{"qk_norm": true, "parallel_block": false, "init": "uniform", "schedule": "wsd"}
Each number is 128 + 32 x the weight over the matrix's rms, rounded and kept within 0 to 255. Layers, rows and columns count from 0. Numbers have three digits each.

# k: layer 2 attention key, 256x256, rms 0.0999, rows 54-73, columns 192-255
# q: layer 2 attention query, 256x256, rms 0.1, rows 55-74, columns 192-255
k54:158142158100084117112121090082116012141133147121202097088162162118119151063150149147060079190157100122083104105132080065107153114135166123122078112069137101160147135060121150085154136070129139
q55:069177132172097168103110169151188121157101122145097096097133092112144145148074126157150182078130120148189139120136075107092160114159161145128171093128189058175084180085163165105093129080147093
k55:106109135087135072117065111164147144088133111113144110123126128091104057166157144158094157181150084108113093178072138076188163150165127151144133129166121158136096122151135148132090166099160168
q56:122109096114188118101170143124194101127096106125123075151171177112149144144170129122107118137130128078098115129116094159042126121116111111105120076141115150085133150097162158147198060127126097
k56:123199173103116136140139105218150108080102153133033096119136159136137108122143111148201163125130111165074162150134159142155172090119149125137139119221126138123117139130113134140155135076147161
q57:103198137164096170135078177133088136097147151129105124119125135161141148143108114112185108132058061153149187110120146146194153117106130189148152083169154093186112076138120156132086144133159190
k57:136097161183078157148103117098078165164085057079172131123079127105125117166122155144089109126095145132194096123146065148139118114135070113166033140145111162154168137163127097150113115186122093
q58:154147127107146200132121133116178099143114119124112078051077067190162177133170088119142140130144133120189156132122120131166153197182084185111122148109198170192152101138113137084156116135112085
k58:153140087122147164182106143128087152139098106077142127177173173117141118180184142109105125126094140116154115103107135130177129128166114125093119134164075147100142169179158169151084087146099105
q59:188206125146138180146108149138103121122074128127171127129121062145174135162150157103077061147082156127230094133142118150125170082124109084130087115175129112117122117116118055145138067183157151
k59:052100083150120086115124176150137155161139075089151144100097137119156162135090180123164148066120179125137135160129147100120088146091079165109097063163109117149174134158115138157136133174092082
q60:120128137149084119126153181123150173177103133117160160137152111135065052039121138166095098135132076119151175128215183134119139098089132140219139158079129141192113128109086121107152154165152140
k60:113085111119150092151122094182158124163169129151076104160067158120168136120137138123174160136126111152120128120132180129145149158106034132116199124103166110129121129087150105170158131191143182
q61:110121113105076129105110114138058119165157154119142112092152135109106132100079126164162168078085113145103145156159157192079181165209160115096087122111180091099083172080109088142124147139182113
k61:154106114091123044143152118164144150082220152143102108087075109117108101097133114151165117113150070094124102144093151086147123192146103103095164139111111133120125118099147107129068156104100126
q62:137139115155115121139117057106145155135101113121093129105186082187176148237127089172127166117164087122135132117107118119101170157152105132126133145128160189233105149216120113137119104116136118
k62:111092158128131115160139149125097125139160136125180090146150117071170140158194075098155151111103092170153115132097180141138120137138136185176085126174148120148092125109145096139132126140147088
q63:049043073085140146084118134102198163099137145135141125084121140161159135104093075140150081145175131136114138080143103133120129138167181152174160157124142187122119133033087050081142200118171074
k63:155127144166119098155157149182142123116127135104103081108073122139129096129212101107145109191161089115094109136071169183166173102106108094190142195094135120164094127129161143165141144138169145
q64:128129141199167177184128101089118101168064147143136069146154144171157108097166115089140123145145140150110085117088130124122096099138106112108132133093097108149141133164105125182147179110136119
k64:065158138153083126128126085133142159133100068101104121134101169139075113184087173122112125132080115130144170110085147134123137197131132158109129097153171137160120144079127169109117113129166082
q65:148097105112146139113116169173173114088141122117143076103155153060127142164185181143157059062117135123178133084156084129078125167124156094089095054124102158130110124149131154088142043139092131
k65:119132165086096093066158146145119129152067133116108115075113137095138123183123148173116108178168152144066093121135084120111111096112156131150102109152135154132151130129116094149139077116129137
q66:102117103135113125156126069196124163143154126127149074113145131102065107136062106161206130145123085120067087097106163118142167116153117145059174197062179062101079121093143155125099156088117132
k66:117125172051092059137167136156132167166121154164063130164124077131147081128128130150189150114148142104091163133110124067104082143168140124123166166144103138081124118130097110160104160172100075
q67:164144214129151099117113179189090165112174128096133109168158086128131088127107199144130111160128134107209118161168151167068110114117089123096079191107130125091173161103074109080142108188138089
k67:124057101140134152069117178129152119085165149099110139160106139143124123134145113127144238112121142180122164179132067149123040140115106129164209129157086107108084152128161117120153116163059136
q68:121117165123117079084155151089148099135139129129119139127145198142177128147108113068128130163125166123123161128126166097128081114093139162178117165108059107105134150105099129115141151093084151
k68:159156157156125174178115109085152134144093108127125103126072100133140079140153114107098123130067131148175161149158106195137175099097157130151105136137152103166086107149127111141173103102163124
q69:072117121163137106110128166097103113128146134147091160137164106138105113172067088094121141106103070145113147147070137149122124156124177093148138100183161064149137141140173244078104136145087132
k69:137127140168203103170085107110149118101134138128112110092111135091162156121176047130104086164122108139157162162150066107152127080086105096184132167202115135164133132164100120111125161143106132
q70:107215102123134171158069150130113116078070074135152091163086086143122158147139171142155085111057099110156054116077106100148200099162134141124135139146137067095116108078167144130067119150166126
k70:107109094111090075130128127174088128158128128123155133141135138133100128147100161171138150096125148109106126142075122154124136137165108147127141115173059140143119139187109128132098155157132079
q71:105243155142111201102161175164125081137165124110148112126108207117133104136170165076141185134109125104149141163113140161097161076103107123100112098181154075102107113117134179123157049075152119
k71:042181138141096115141127180163107182121139134144127128107094126117136106140084143166142152096142134126111136132183050121103142128185107084110120082177114197099145113210069078154084128163130153
q72:190110148101170091133162096123140125116153122136112095136107122099100089108076103143118140126168144100094139147083148128077061132078110135135133214111112126096125164087101151116122136126164142
k72:105115117139138101144124116108162104139115153165121189177142159134130137063129135122148178119175174128124158100158107107112125126125088132152166153134104098126116113117087134113149114096081138
q73:180076102131129079116136082122124099178160159177166130102140052067128152114083152161150145131104146172133140119117142107147092211116161113081123136100122136140120171162075157152102098136108096
k73:151064137129180151103147116069112143138146118087199144094181050133093135143182120132054148153138124091105121139117109070123057164095241136181112155101142117137128165093171097090066149032157080
q74:101136154161112114147117173138053167192164120149160146146146106138104138121133161134146149095159078137089113100103151151120169090150126139100142208101144096165111113191115089138064152115151149